config = dict(
    hidden_size=320,
    head_dim=64,
    intermediate_size=832,
    vocab_size=8192,
    positions='rope',
    tie_word_embeddings=True,
    init='trunc',
    init_std_qkv=0.0281,
    init_std_down=0.00318,
    schedule='wsd',
    decay_fraction=0.742,
    decay_shape='linear',
    doc_mask=True,
    train_tokens=520100000,
)
Each number is 128 + 24 x the weight over its row's rms, rounded and kept within 0 to 255. Layers, rows and columns count from 0. Numbers have three digits each. The size before them is the row's rms in percent of the matrix's.

# down: layer 5 MLP down (transposed), 832x320, rms 0.213, rows 397-410, columns 0-159
# gate: layer 5 MLP gate, 832x320, rms 0.181, rows 398-410, columns 0-159
# up: layer 5 MLP up, 832x320, rms 0.186, rows 398-410, columns 0-159
down397 098:104133133146127156106093106160137109118142108155161079064128111146118120139132116152086173121126144096161133088121135120127114140126166106153142111109097170161139120133131093168097131138132102129142131111164134164106149107126152152142167133171139132126143095110097107113163130075128102125170129177141095146173130154136102105168138085110156102111129152173127108105138112120098119114134123140150134159137134172122127103122156127107140124147116163139117093125111115173160119180144161
gate398 109:124079102128131136116119145079143195115141094140165104129128125078129110150143110160104190151149158104109123127115066123099141131084116132136082111107116128130088126146131167117149107117160137170190115106140123149153122119122124126131115119164145168177126113098155115107125123086127139152149130142137143146111160113172148161096137149152107146133158127102154084126128137090138153103121120146144136097160065122142167167132119107147124161099125134082163075115141170172163162116182173
up398 097:127122121148129097117162115145182126136117125112181124111128099072094144146148077169137151158132094063137126095114099121108150154119099135122112152122123134170084097137099131086126090119097144148143142106130138136177151135090114170093178118139135157158125081115161107096110098082113112118143111166103123169145158118146123117126105119127105140137131124154101115158142145094116151088162116117148151145151119114156145169168156082153124134140157143154109072121113132130160106118191163
down398 112:129100112102125128091131163083159130158130155145152119164112139114105085155149157109100194137145125106114146124130090136143181128119123118158102075112151121104138112130152156139162172119123125167108129109146104123142119107162158149125119136164136180139134104107112140101182111109165122090113078152135150148094151121117124184155147116129133142118155118158118132092126129121108133125113159182139157124152130116136117144089118113149151141151113124091161086165169159173085152100169143
gate399 102:130100131098165076130144154131164109134112134142105121080115141127149088134111115136077119130116113140162198114134112134153147139142144119109130080108118126168054161109114130100088106164111144169143162137143187109139114139128154114126083093125159073168146143144127125122122086151110131135141129096114106106144138188110118163074145105123146163117092158154128109131123119110140134092107138137134122187136116113122164137145156131151161118149135121135085127092142139114128127090119133
up399 113:109103155137135120177126095179087132157124127098156143107113131110176153196124149122137127106121137105119095111130097123119158130122070142111134116109152132133122147140149139133139209106126131123092115115140176147095139129078143145122102140142081127139114094142153130149075180089117138140114095154119149108133140156159138141089132141103106143126176087149147138099209176185145119128127107104118160129120119131129138158116148120111134112120164099132146103117139130139126113106160109
down399 106:132095138124131115143128168109149141128083102104113117101142107172168107128130121086116146139101127119145111084147085120154115152164133130161173124160122144113173089109109088125138122099126088161110143124119140167111142139126183096134225119162121133124142129149128094089161151118127115153107101076179105161124147108121138150136136136165154123166117129117106103107121058145119133115168132152142100134199144122103091097126138122124124127112145105104071126157115137139163137100121100
gate400 103:128083106165099148117122088103127131159151086123109116106111131188128121138132141141101103104128080077160120141132102114132130111162137085133090100139097121098175140117153116089126099146094154079137120125084101106154070098117144102114107205102140126168120179150142135119115112127134146154137139108142122146113118109112119130135149137104141104138156104120118112155110064121092164157176147115126146114142112127172109131120148117133113075156144124161072154091160133154147132121128115
up400 101:123152136057089089108124200110070150117141145109119126124083114123161116107105091139126096136113134128114138100109136138111132128104130186082114116165132156127096143154108129153183125146074124101157125153092117115116129117131096154109102134129130116119136158111123107141123162126123116137124138097151141148138151113106165119131139112104150151155104143128121137133181126124083137154105139147139190114114129101152124106153143179149138170149121134147117109157132118112151120102103117
down400 099:114147105196157123142140089147176121144080142137149167178104111147114136109181123147093130123143095094106134119140146137128160101128123114182126131109127109095155126109159172095117131139121156133130084123126111115174119129117132141137101107109142108153125110129108145128125077108152128134117108142098129121121080119114156116140131149164132118151160146155125113126121130121162124125142130129096136131130131150146141119145122108114073080106152101126160155104127138124141121137126112
gate401 100:148144108090103153119124150118151127160127125108174168109142159145133114135134128147109160107118143139130145130125112155113092148101124129112157123147145129142160135130138129153082143108125134102135122123184157146136119117145150109143148140173158108091083149163166112105136134131179106140126077102103143095142126145168103146094119191159155133106134064102126138132109158106133149127124118136106131129143125114161114109118124115113147121140149141141132140147108170149115115093090134
up401 103:129118120175136078099158145114102116103160129069142136126148090137095113139108144135115098133104108113102138139090128137205159126178099110115141104146150107092086122134104095120136134130121133124111148150137118128112159128118088133154173103153095105157146134093109156110125113141111123106131186139125092165101126100124087143155121096093138166159134154110107104121119083154149128179163111123143138093113112139154170167130107128101123153127064151130108115120126125089139159107117170
down401 101:078163103083095156122148168127105150137131156144111141140132143115187147132147066117171142108131153155112101145130108158098138136138091111138173078145124109152136104120120094172119099107160149143104155135093096143157159150106135133149133120121105123126136117129080145152145062145086126159146121120159137119131095166162129127122141115130113113077173144077182142154146124160128107077131164135137157112142104151090095117141179100136127162125122137164129101095131140134081123142137157
gate402 106:157152113163141140138119122118149127185126131093089154151169131140117140090155154092109130117101091118123115158130142120145064156156158160099104113112098131127138143092183121114155144145130149156144137104127125116105120136099125128125179128129112099149139090141148137118132118125125136136101112103160146181104106114154122107089128108102148171097129140131089127106129085145157094105179073151167137087118100118109127081123125120110101150104149149101105164107077090155140138125118180
up402 099:115105130130123131138137155118099123070145103123106101139117109165129137144112128132158143108122155138101100128144115110128149135155085115163134152150161147121162123154131117136082148121127125112131131109135068131158128146152110163185114128118126124075106117093103132153133109128118124137124113124100153113159129097106145150113114145199135141142122129126154128090137099157143181173092083109113111148116151172080153175101129116179141146172120151100117129112165146084108133100129079
down402 106:142131109120172076121139142123148172084114126140148153111105098096100146120147150087123110160135111115151104102139092167117120128111129179122124120146137100134111127099155139133124123171128163144117143127130122101125120078109147134137081115154137150133179072118124130102106130134118120138113132172196132127065173112129081114162124115142160117134149159147127098098150146120106098094172121166125123126145144109159149107124094111151100133164110126111130127124096131138154134118143153
gate403 093:116205128186119115125132127100140194129131157124137113139130151117142138176131090130127093143141146126133111170093147161119150139124159144134127163164103131127129171106143154183127119124129151128115111141138126173164113129093105130123132113124126137114139120145141141140135119176108073124111104075101117062075153128141097117136129101122162168073113155072149104081162104135089110071182125128129105103119091156090130157150141089123102173144111139145137108144121099113142136067123146
up403 096:151157179149103143139113103081111098152124126131116153104105124133119137136155119129143168183126109120139082148127119129062117157128122154133120149138119125143086140107155098108111117147165167147121133129108154182100113141149116107157085074128116154098146108160115081102148168164092110114147099134129105094101110119140174099151106178103138104105133156090119135157142089124131130106128117109118152122124126111137127105088105066149122105125137149153145117117144153153125104173110138
down403 094:103101076114140100130120144156170154090144094090137105164112115140133105097089090133111162102118138116132129116146150127179121125101106120106134105106151105173131099132127139146129146107111111118155111094112107110086110119108101118127148158105134138171118126169150182144063129091137127159126121125141169172139149122132110118137173097157178140172127141124143107112094159135144144171090130152142132110163124150138118151156156164129128150117097157125112134169138117115112147089142108
gate404 091:116122107128107130111158144159126144116125116114107121095130152075150137130130154070132137141156112124112114090142123160116092124111101132144110093145104106159150142126139135098118131141110075099104077158135134129122116109138180117154132127121096108172135123115161124142107109089113135137124130108132078108148111141170107157130112156132148152078130152122102088140108127111097101158148145133113108123097141184138117120153125126108168161155141162161135161100169137145106096116135124
up404 094:155097157169097109157074120098114124169140141115125117127103093178147158151114137125169127133170122139107125140127145125134101140127126120153070134127113140133110127162122134125110185142118101142106145173104136160154116129120139133146119108108115168161088140118146097166100100126105104098099163148134097098137108148129139146152122154117108139115144107145105128152068098147113146171126141150105132151123126145083088126167153125163146152127077156110141079101116089180082139111090096
down404 097:121138093099161135164135153166157126102139136121097125118155133150138075106115125134110123093097132112160136124121120142149127124152145136092136130111136146109119137119125100147098138136107146145137139103135103085088115107108123100116108129144124138154146085125110111122130121115119124118181089135121171172135168108087140125111195108172149139152143118096138140115162140110143146098119085141151105164161110135123165076081119109100112101111203126147127152150095132129126141111175106
gate405 098:115107128099117144115145089137127148164116085074125126140141153143125168168139139115103102122104142102102075095173207123153100124116170129087128132132109132128095146163135149113118125136084154122111116150165137132137106148119141156156163104133117162143160104119143137155135150129124124105150159142166133113137141109168129155130115118138140159155161088173107134134119132118101090152125099108130135138190175139103121154169065154121147152169121130157106154094104140161147109105160149
up405 094:107115131107147134106209120135107143165126153145133101148121126144130138120095122107133118116120097129134131137105130156123125140130120121117124115121155101134105122128170123104117094125108151135145116105093111137157134175127148108152103140134135124130151095122094086121138158151095140106113111119102103123108113160078129121110106114138079103091063126110093097080159147136089128124118181123162146130162098107135150148130126116135168128117131098104163156123135108083131127191079116
down405 096:142106156140115107155043128157133125060160060151137141111126118116124121141144115143146154136109125107157149137158122144098120090123115125122140114093119128125132147185097145141146132147128101168112132086115132101135138092137113127122169103104145164129108172135133162119096094139148106157151140124101172099094111126150099132110141167151203131092150154116200188144104074119121133138131080118112138117108111147113105098118144146121105100111108125105119122123088110141139103093131129
gate406 097:116144142124097139120113163162101146093104176115100161126099115164108111134099124138147144154070090144128121158125114101123100077145103096160131148119155134126152154171066155136124126134177126149118136144157109138131139119159134093159067131114157166121118104091121160126154167103089171096139138100152119079116160115118141168130100063151158135103126131124116116096067098123148115111145143145081112122120131128114134086135142102119082105129167138106163102105143103115118131143103156
up406 096:148134091099072111150113133092108131142144166133144127131149122138156183137148164145149095147126162131134142119164161113129145140126137138112119130115123106151113098131142114131120153108128138154100139100123092168137094144114126142128142127120094100138123118163112128156106140103166101112134140099189122122114091113162138140093123152131149151139085113125143104116120181191154147170153104154173125108141093141169120151154100166097128098135149110124081132134119148177097079086166131
down406 095:114101159136159158124108112160112141146112091146117127163100167126121128145118103117148177099120086159129108146096087158139089087130099125156102140122158116138136130174069149138129146118132156125143098118128151124116142128133120136162146135152166115123134119117141106121125087175080138097139065125106115142166128113083128139115128122128154113139142164116100135163124102113084096129073133120102108128079151114120126130142154104137133128103141156137155133139133119130157166149075158
gate407 099:098107142167154138096151066138149149151103110121175119150145182148101119122186154124106090100122110143143138087123086141137157117119141136140094070139139113156126129095121167111143159116098121157121142116114149139122127096154154164132138138095103137122148126129170112159135089113174108097139138096141160127074103127109114116133096197158138154094095152130180145137122119153108119164176149162108137143130115151157112128124076155119141138147140138099123114134104110125111094122119132
up407 098:157116113098105106181144114106109118108149100099104144155141158114130178147124143101159155143113122102135131133128133105077140132112135085138170174130106140114117104105120105106117164146127152153121127124116089096146165124115094162134128126129129151133135124143134138114074155144081112123116125133137114124146127189149166114128148090087162121092097183129101126156118136125191120118116154103137117143103144136135129101114130106136144095129126161127118104177125108132110125168107076
down407 099:116112143116172114086127126160130124103109114142176142060133115113114072098136124149114062125127134106094131136136110144079097139120125129081130111136155110162115176093120124125125130107094104120111152138127129141137130154111153137133127082122163130129120099112086152137153077126188145119138131089140119146078135071114118103118117172129120140187139112115143138134163138135118144146182101111112123101164113099131113146153108172110101120127124134127099147127149152137150131146116148
gate408 102:119142116108136145137094077129098125137124140158141086098183130159147138179122159146153146095154098110148111147140066109174147117067139102133139134131112118115137082166187140124152133137147146107184099144146141133093084119085133106179100135161109086094105118093134132137113155108084150153126099130144151137147116108141160125096100143144130133132126125161127098123109136147142162044145113137143114128116119143133100132136184117140134133147129120118094147091105137085107139158119135
up408 098:134141171167133129106158143111144177115133121182081125076088099089134141071122122172153105132109149118117134115148154159102136131157109157142133122132112137129092193117146116119105105094161098157121135092142147101134127121107164105082099125075110138117126127104105100111112145178144091152099167144111064130114137135111094111131125125148102076139119064135125175100163120115136139117093162146125129095145150079109086156116112084109126158131136110139122112139134118166140146094143118
down408 100:139125133072120160145086124149116085125124121135138133131112185152133157178133124090118124098136104112108145106133148126155109128094115123127164161111175158136154096121093129134136114163099155093159150156114127140136130127097105137175143089124098103111103105116123145109109097120181173144162079075145156122162123131154152092110140101098140118118117165138121079140105127172110121120133086119142148153166092141113197100137165140175127104110135125144155171122145167136142139140102144
gate409 100:143146137168161151131169119129108170151158104159101173125130105147168105167095146133094135106088114126134119139142100132115091150180120123125142155174110104108132129101130129139156183129106154091163128124116116145120125122120135082142117135130099153175116171142146148128148168150140132174130141115104089103103100145127116147136121148120113143105106131086120108135094140102089136094173195091120139154142077124164115142129163129064133145138126128138106131114118112159136145150084129
up409 103:106082117103107122094154109131163092136101102112142124151141108139101138093093147118180166163160152139099129134143181144115174106085143125114113151159128106139123149146167092143115129127158151117123155146160153116128110147159149140141129133158157139089139109142126105149105102105148129087120116174107137150187182126118170143146156128108114159137116071127176113170129105105144137131153136083158168136147169154121100127170154131148117123145097130115140103102127139120075152146159148
down409 101:119126167120158121121099084113173159126112113149124159146144120097162100156173143130087138124121124125124128119133120127139106139145100126169164114133168136113136130128093178120121167166120162122164106145127104146120141108098132094119123098103113122118109185099175127125124172118104144184153133095106113143128130156146067147125107146167142113117171115130117110097121155134095125138113135167095092123125081117135122142114136117150164120097160136104123136151119085130136120128090120
gate410 100:120166129119089149125075161126141105083117155123122101122114093119130083177138136129140133152085156118148123162169127132169129117145119174129118111132119149077113168102119175143139136148141129110124143117162121073113160133121124171122112111111137120140115139103101141160127166129152105123113133091117112117081132160098135093155165125155149128161120147125148082091167152108132106106132141162108151140149173145130095127158107079130107129115127098111139151113126133122152162111094113
up410 102:159135103140116167147089131133135117153138145125133139130160117083160130160133152099096153059124085097147139081119096111118129145142136111113140073105101128115125149165114142120139090177160114105164128132162129109142177145146143122113120154147135179152138151172110114171095121138111158109102156101084125130109087107140138119118149092124152140134117152121078118159111190109127152089132109179093122158124090152185107148161108079123117087106147096108152126135114123138117138121148135
down410 103:108088103131113117154149111104141143129097102151147109142103118144105130131106094160125120150183128149121091133140140155117171163124126117120121123120163127158110105104160138108104166128143121143128131135113110141144134151131088126124148128101090112097146122147155077104164145156137115138139174154141152099155136121132076144104122118102125221136176142127130166107082075149111115167097142100124122136143146101080110148126144149153157152133146118144119125122178099143179113132104151